Each number is 128 + 24 x the weight over its row's rms, rounded and kept within 0 to 255. Layers, rows and columns count from 0. Numbers have three digits each. The size before them is the row's rms in percent of the matrix's.

# o: layer 8 attention output (transposed), 640x640, rms 0.026, rows 576-639, columns 384-415
# v: layer 8 attention value, 640x640, rms 0.0268, rows 577-639, columns 384-415
# up: layer 8 MLP up, 1920x640, rms 0.0346, rows 0-20, columns 384-415
# down: layer 8 MLP down (transposed), 1920x640, rms 0.0267, rows 0-19, columns 384-415
o576 108:131152115163110140111141102141115121117178126141179157067072098110146113142161183099097130111111
v577 096:141119157095123109100156105110101155176108142085126114131159110118142128140100151140112165147123
o577 097:126139115114087134149124076109140145102130131080114103165137110100098144128106092117108160105123
v578 107:124147104163160123117165145156110146126117162174102126148130111100146131104132110101163128115119
o578 111:122176128115111128132123120158107126086143138142140111072090087134127172131100127118103150178119
v579 107:137120136122142143106133112139122182164108150140115159127088110128111131110112124218107138156144
o579 108:096108088140106119106122115116145151122103141108173112075090113132157085147144140079131118132140
v580 110:140121135145152128115129139137109108088109144170109111132142168124102118111160163099109127156145
o580 111:126161111099139127131133154155161112125092114135130143105140110141128110116153168064157144094127
v581 105:093118186084138151111136104132173118151101176118133103145098126134129102120162112148179133123181
o581 108:103164094114130105140139137157086138146130148141088137148122122153089120112113096091186148094120
v582 102:109127154124132163122120149114147172142102140145111109126134129100116148148120136117138142135130
o582 102:105101137144131101134169102122076104130129159131137134159169180131146154160155138106148165111071
v583 101:123108180138156139117111125153119115173116128154145131110122184124128146108143114092106137107135
o583 106:136098108105143155134124147153169112188146106104132133158099087113128116136180143102188164137103
v584 104:118190123135108122139102085155114157095146146121143126112169084113108107107118115118102178085142
o584 106:132102142178151123099118090087124143099135125114138080142106095078107153132133119162107156168146
v585 106:164111116130140151112146126093148171124124115106176130161104149103123078145161117154141137124146
o585 104:110172133106171162140133150099109132118128130153121138155128126164130083177159113119123150136144
v586 109:107168124143171109127119105169134130127156127115131152109181134143173117139147149171095189157125
o586 108:128140141125080117141108164104146096144108129198095105123135134102087162131152110097129123146141
v587 098:120157188138112130094084139158170136098146140072106148140119142141139137110168126151082172163141
o587 099:100096126104147083135158114133078124101118143101157141145102141128079143154134120104128125160103
v588 103:138107148133142110111145109084113127062154096104132141123105167099112112127102143154131142093129
o588 104:129086141159125156105120119101150156085108179141118081140113137115150124129184095147031108145111
v589 104:118140149116132097099117130153066141124139133115133153106187157147155119104090114115137104157149
o589 106:118121163124097127149099158145141098150157109116156096154156117126045132131130128117113161149129
v590 104:141103133140154126098155091139139150124151079163100104115069142143119138103138146186107177155101
o590 102:128146131130130142140171123146121142117125096136189142135102153097137142100139140114108134135119
v591 112:123130175105141114161102108135171055092119135116117121158121106135164142129084152162121155114144
o591 111:173150126102154127092123129080116166156111131122152137128100102108056143123108090142138133161105
v592 108:164122173136166140110117169143122120128119113085133099136107168161120126118164160189144137174129
o592 112:111140090099120139115086134109115152136102127155139104162093105117122113164145157125144136101115
v593 105:098107112055124102145126144143151121130112147152145167136160123153141126114126089184173153169146
o593 103:102098131117158144115110121139120139118110102120118134143140095143148126130124181130090149120128
v594 105:140142166114104130140149116145134099124138144128117122116130168105114154130133162085173161139145
o594 107:131147169172108168105160099101162127114157129099113087123175117124120151124103127134093135109108
v595 108:120092146134161123129125130088146134076149161147133091082132133146085166119097172151157150109096
o595 110:145107083169156186163119116084146115097106109170158106174151145151147130109094160123086133136140
v596 104:143127138114144125119083118094189106147126113132133123124123112135120130118112157135123117179101
o596 106:134139106131120127106178143110119118155144144072129090161158130172118119070155132126163116131119
v597 110:159114169104083130140108158110150114142097092106085107152157175147105115146171130105094150141142
o597 114:118151085098114144143099149098093142132162102086131122157151101109124095091130132123139094088103
v598 100:133114083114146123094152101130164087172114116110152124094139149146171103100141090110112153155133
o598 099:138142107139183153127106125118128170143105111128154140165133121137126138121079113142185153136162
v599 107:108116111166110154132099139137114150139116146150135127136128098106145084114155107132105104115143
o599 106:128124110147152108085108154147132102124106125119127167127101135147094112093069135133146141171145
v600 098:134098147144109110135106157139136134156127106117145149136135092109144147138167148130089156143123
o600 097:141113101141144117089121147107124130127146124139149112108060114115150115078136128133125164110124
v601 107:117130106149105126096128083152129110151117128082106142095162131149140105151134138142148082126087
o601 112:129105155155080137149136140113096141124096100087165132126125175117089106164095095149111144146140
v602 104:123140138115107124107142098135093168103126126115108132115108122108125120093123062112131091118148
o602 105:124098117156131097165151130142103210135130087128126164116156102146127134153091131136137075149105
v603 105:129107113139091093121130110124147127151120108117146163086121092135123112113107099104187065118153
o603 106:100141154124148119134117116154159165113141129085165131136171113117152124115129103149171126129155
v604 101:134121136127146111168123118148103107117137091103142139125145170152127135116164138131084104122122
o604 103:158160153131139109099077070145156126112118146156141136163071140113162185130184166126127153156173
v605 104:130163086110145134120132160092162160108117161109171087158138077124114084101142119134087170112154
o605 107:142085145156155153121168149135096113142156144129103171132119130151150104144133133100107151113102
v606 102:109145110145140138169091105114157149115166105116121113108122134099112144166088131157137125153104
o606 106:124155113141098140134168121115109115134134152118162130145163138119142142177141079154113153117122
v607 098:148094144122153120110150123106117183151127111132137114121100170101112143134163110078139130134110
o607 094:124146162121124138143148140146127120150122141112132146135151150141168108124144130122145171148121
v608 106:147147098113105105114119121131154156130128158167131112106098102116125120110131103138096135143133
o608 106:114120120131111152117159118141127082118136132142151190165103125125111116150133158118105129134139
v609 105:119109110102109116108136165094100125132115101107143109097173137133118140149147085138107135162133
o609 108:103116148095132118154105136114085177159098099156113116158105096123120136143129136134115151161120
v610 105:131145095110139113132116084154132144149117131075100113136145131133087128151124123154158120123107
o610 102:132136116166143155088159109110138149131142137118118110087139141122140144091121127114128104153117
v611 109:134118114133147123091107109124110165140132150150114122120110101149155107113124112150127123122113
o611 111:142150144113151106115105079128176121138132125140174128093125122120083131113124136089119149127140
v612 107:114156120163124137156161199127108070148123138113118121151153155118118147143155129170125173162159
o612 106:149130149098137127143142112123116100117124116191107144123128150161142112133078162118126126136118
v613 105:157150168131123131093122103121117134133164129136132159130174108112065129122128126126166086139125
o613 105:117127120143136121139135096150092186177095146147128124136112091136170100149158136151129151104098
v614 105:127112137115162130094125124094135107170108082148170131116141122132158070119135140138077153186112
o614 108:156139137068104170162139135127113127158115114103170120144101124126139108127105106103133149156154
v615 108:123168133132138129126137147053109133160147085141129111118156142100150144113122164077124149128115
o615 111:170131147159124138120122146155156100179118109147129149115106133128135090136128148171140156137136
v616 107:085134145112139116152107168146148136122114113159167101159156113127107147136103107104166105143121
o616 110:117140123118154079138190129122149142080148137166116145121157126161136135126169178120135128139127
v617 102:151132139083138125100098115066173148130135115134124133136164136134101098128165145140147125116103
o617 103:102112140125160107144150125117104123136156157115134144099130131117196127164130130120105160107078
v618 102:151104105110127152143097170169138160168105167165139114118152172105096123157105082115112084124126
o618 105:148140117147125126115071118131146109107098138117084140123175137136141138120119154126091124142158
v619 104:141155106138151127144106099117105167098147158118115147111128114119168124132136118133106113132097
o619 107:145132144114113078127122111110147144115139160126138113110145133087115142142147088134128141127172
v620 109:148157126136111117129150150137102113112109121117139139140111132104132097129119109161118155139157
o620 104:146099110116150157103082123116134151155102141141102125108111110127085112137093132110118140147132
v621 108:107141177133105160096091167125150110148124121107132104174153126150128105108149098125092142139127
o621 109:156131133122170127153099153117112110124160147165117144172088112145086147126156185154125143149094
v622 105:173166123175113104128144109126130122087139091122141103125159148104121127098082106107121147140099
o622 106:138132134189132194117117159128125146171150122131144157116076105127102124152132120146137084133138
v623 099:114124155152140132149144124179123135174104136128160116109098164115136130132147148073159115090124
o623 099:121151115138145158157160142140109175122119118117137141139113180109151139115131096132142115152104
v624 103:141104088134120125129124120099119077093154114149142162118130128118147119167064106077130111145138
o624 107:123105101104122118138096140110151102104128152099140139120196137113114135136101084122141122103158
v625 098:150118110173150118145148112153150147129131097123126133132166087114128126140102106142139172103119
o625 101:110071134116123105107121097140096141149144125117090146132119146111156163175121141123121111122116
v626 105:132127141119125118172137092153106119121086084115107117117155129124162141109160102145093105127105
o626 106:160120103101102172185136141138085104133167105121121176130111158141058115097087106136133116119119
v627 104:127145131164111112152104128163129147180133166138095132101128121161121139112172119121131153139118
o627 106:142121119168124112127147150142152154146127084137131112108139102144117148157140130117118093094135
v628 109:115120156107156150120079131074130128070130145135169120145106094127097126117149148100097148155118
o628 112:147107131142147091126158122106162114150142105170165172169137147130096123157083181113096175115127
v629 109:136151077151158112120160070149115108130139161139126174140136124112115110140104087215122181167116
o629 113:118164111129130162118164129140144098117141138147160126101095137092160112120169136106107136099139
v630 111:130155132123116154095163097136107130177121137121152123099088124137162155122108066162084107116146
o630 114:107141140148119131130136102136126141143168096103108162148109088120140113158084160097133129124133
v631 105:156111159120119098168126126184119122119139106118108147115132162154128140125098136144146179134142
o631 107:094117121106172130111095163099100141118134104134131075157119125123076115127090140143151127151141
v632 100:159163124137114132146107094093112119115154096091103102104128135106090124137131148123129149146133
o632 102:137128126149100129120119132151111123119147139098114154128088133091116116119096092144099111100157
v633 107:114129119147109110138136145127143142159141139096083117137129157134119122136137148144180113143137
o633 110:118135146119103159150110168114081145050141125118157124123132096118142089161099112146088100094106
v634 103:129137135114132143111113150164117128126143128116094135122165131140103105128099148130088103135136
o634 107:165087105119124133147122118053121115133128135102133098083125123094112123121163130174113129140124
v635 108:116143156086118137099084160148115081158109178114117131137125130174097110130123120140125129116183
o635 110:106115089168148113177131154098129157136111108137132102151130122151107113151097125113115113125085
v636 105:160134171160153146168175153142128111112094076121158117152121160109109119146122097148147145166124
o636 108:121134106122142132108104171130091143134164106145141140118124140145131120123113216143171114118144
v637 106:134089161133105101105129130164151147145105133113131127130144134126147130114140161179128102068077
o637 104:094127115168151125153152117135138138132149100161138143139112139139119099142177144122110133154110
v638 098:078168101123117121160116094153116129126136126150148091161143172128171124139151127130099134166171
o638 092:152110128162096138112100160115110128119085116152133120142170144122118157150131162126084157166149
v639 101:144092107117135128126140115111119153137097156139146086140159107127125129106145121127133127128127
o639 104:150161119122110108136135125113094110138128093125154144142196120123112091111123165122140150122108
up0 098:134153151169094142157138119133128152120116133138168161115090101134135125087116118153152111125128
down0 098:122116097083152139136085140148125105111119103120171111136147097174094108145132135096089080086064
up1 108:151146119114170139109150110109135112071121148129102145118134093127166115114128184094127142113160
down1 108:150143127131087149144134098130064132146097090098139156074097077142167110103074130118125133122112
up2 086:142138100161092110157126138132129114123123130121143125147103078094098125134134149123102128087135
down2 090:166133146142136111131136131087117133138157106136138136100086123131155090090057119123143138126100
up3 092:088171118114132134165203141089116121118096192138136103149074151119084110113113122089129113138121
down3 091:143088106153123100113086137088135077152101106107133113118146123116167106184165140130173146115130
up4 103:112125094147155138142123095121094111076119117145128128117064163106158135117132091115148171145157
down4 103:106101153138161156149122114115137096147118118147131120119069144090104179164111116108176131110120
up5 097:098181076129109095154113147136106142122113114167093137182111083130138119128129138146084186162165
down5 103:114134163120147115134100130136122164114139088094116079111119114098154110091162111151147088158111
up6 087:092161144101145172115102109142118084138150147139117173157081101123148136127133180130109164145140
down6 085:144100129148111065132152119138098120146255142158093123124140077155110117156138126133105136127146
up7 083:092133132146148085089115103159137114152134140120080120212105125095121128101174125153162106135154
down7 089:099150130132135098130139120105136134113155134131069082107152110137080143137179095145132134119115
up8 101:104121142117130143151130140126067136095127172137135150144158130150107126117157082126136106129131
down8 103:133140171118118105140144148143091154152072097105112093126120144075112120121141112130117168111119
up9 096:108145150165128101100166123146123127138109120130157149121112147150172157100120124081119127149096
down9 098:114153127102123105137105155097114088129114139119151103142138098123112119091112101122160141134132
up10 101:096099171141127144131177159143150157108103123151133130159118115124101139092119151132084105146154
down10 106:128133123167200133136134143095107121139167107160154130053140150147133099160151109086090134134133
up11 102:084096125131082139109147098133109119202117105092144133149116102119168125117156143091138159162180
down11 104:134142126114118116142120109110086140122132140129116131108107134166110164089136145121110139116106
up12 095:112119125092092144133162126120156082128108124097119126125127116136078144136139150130145088165148
down12 089:142129112129157123130118141121089163131120113095132107125108137126081113087135106151091151128107
up13 102:095138072141117134085126130138145159129087157132086116163128111145167150108140129086135102125111
down13 106:135169103173115115147123134147131201150118125154096130137150122115151159095096130097121119127189
up14 094:117164138184138115145093149126125146131138146119123120128107117100130115066142145130140104133186
down14 099:129097091095130130138136093163100139115208148163154091154113159128120073133119162113130126157156
up15 100:159140128188136114105142157138127134097106113142127145143062125104132121116107135166118084122120
down15 102:086139124123173166138150103088175150150121136073157171163148149146129126120119120085161089116120
up16 097:113136150103147127121077106102138156089137082138156140161065123081161120064138102135106126115143
down16 102:141135092140135139129149139119113137140137139130110123105157145121109129115058149091090114159129
up17 097:079120140134111131157120119100147089172124130141131138126119144160156136133118113116113190121111
down17 097:162116127108136141119170127148090146087108136107118133148161136150087146113099098130113147134151
up18 105:135114113137114136123109156130130217146111145140152123166111149117153122110126154154115119099132
down18 108:114108151099123144139117161080119097122126154114131112133117088081136145150111137153166124136184
up19 095:095136151162106120131156160176126163118097151133121146072114117116144138131095151178142146108128
down19 096:156147185106131159153157083106147098159105106161132100095133158134112140123123097101128188166097
up20 104:096109104130087112122135125121071128068144122147091133149134154093135135115133127113169150119139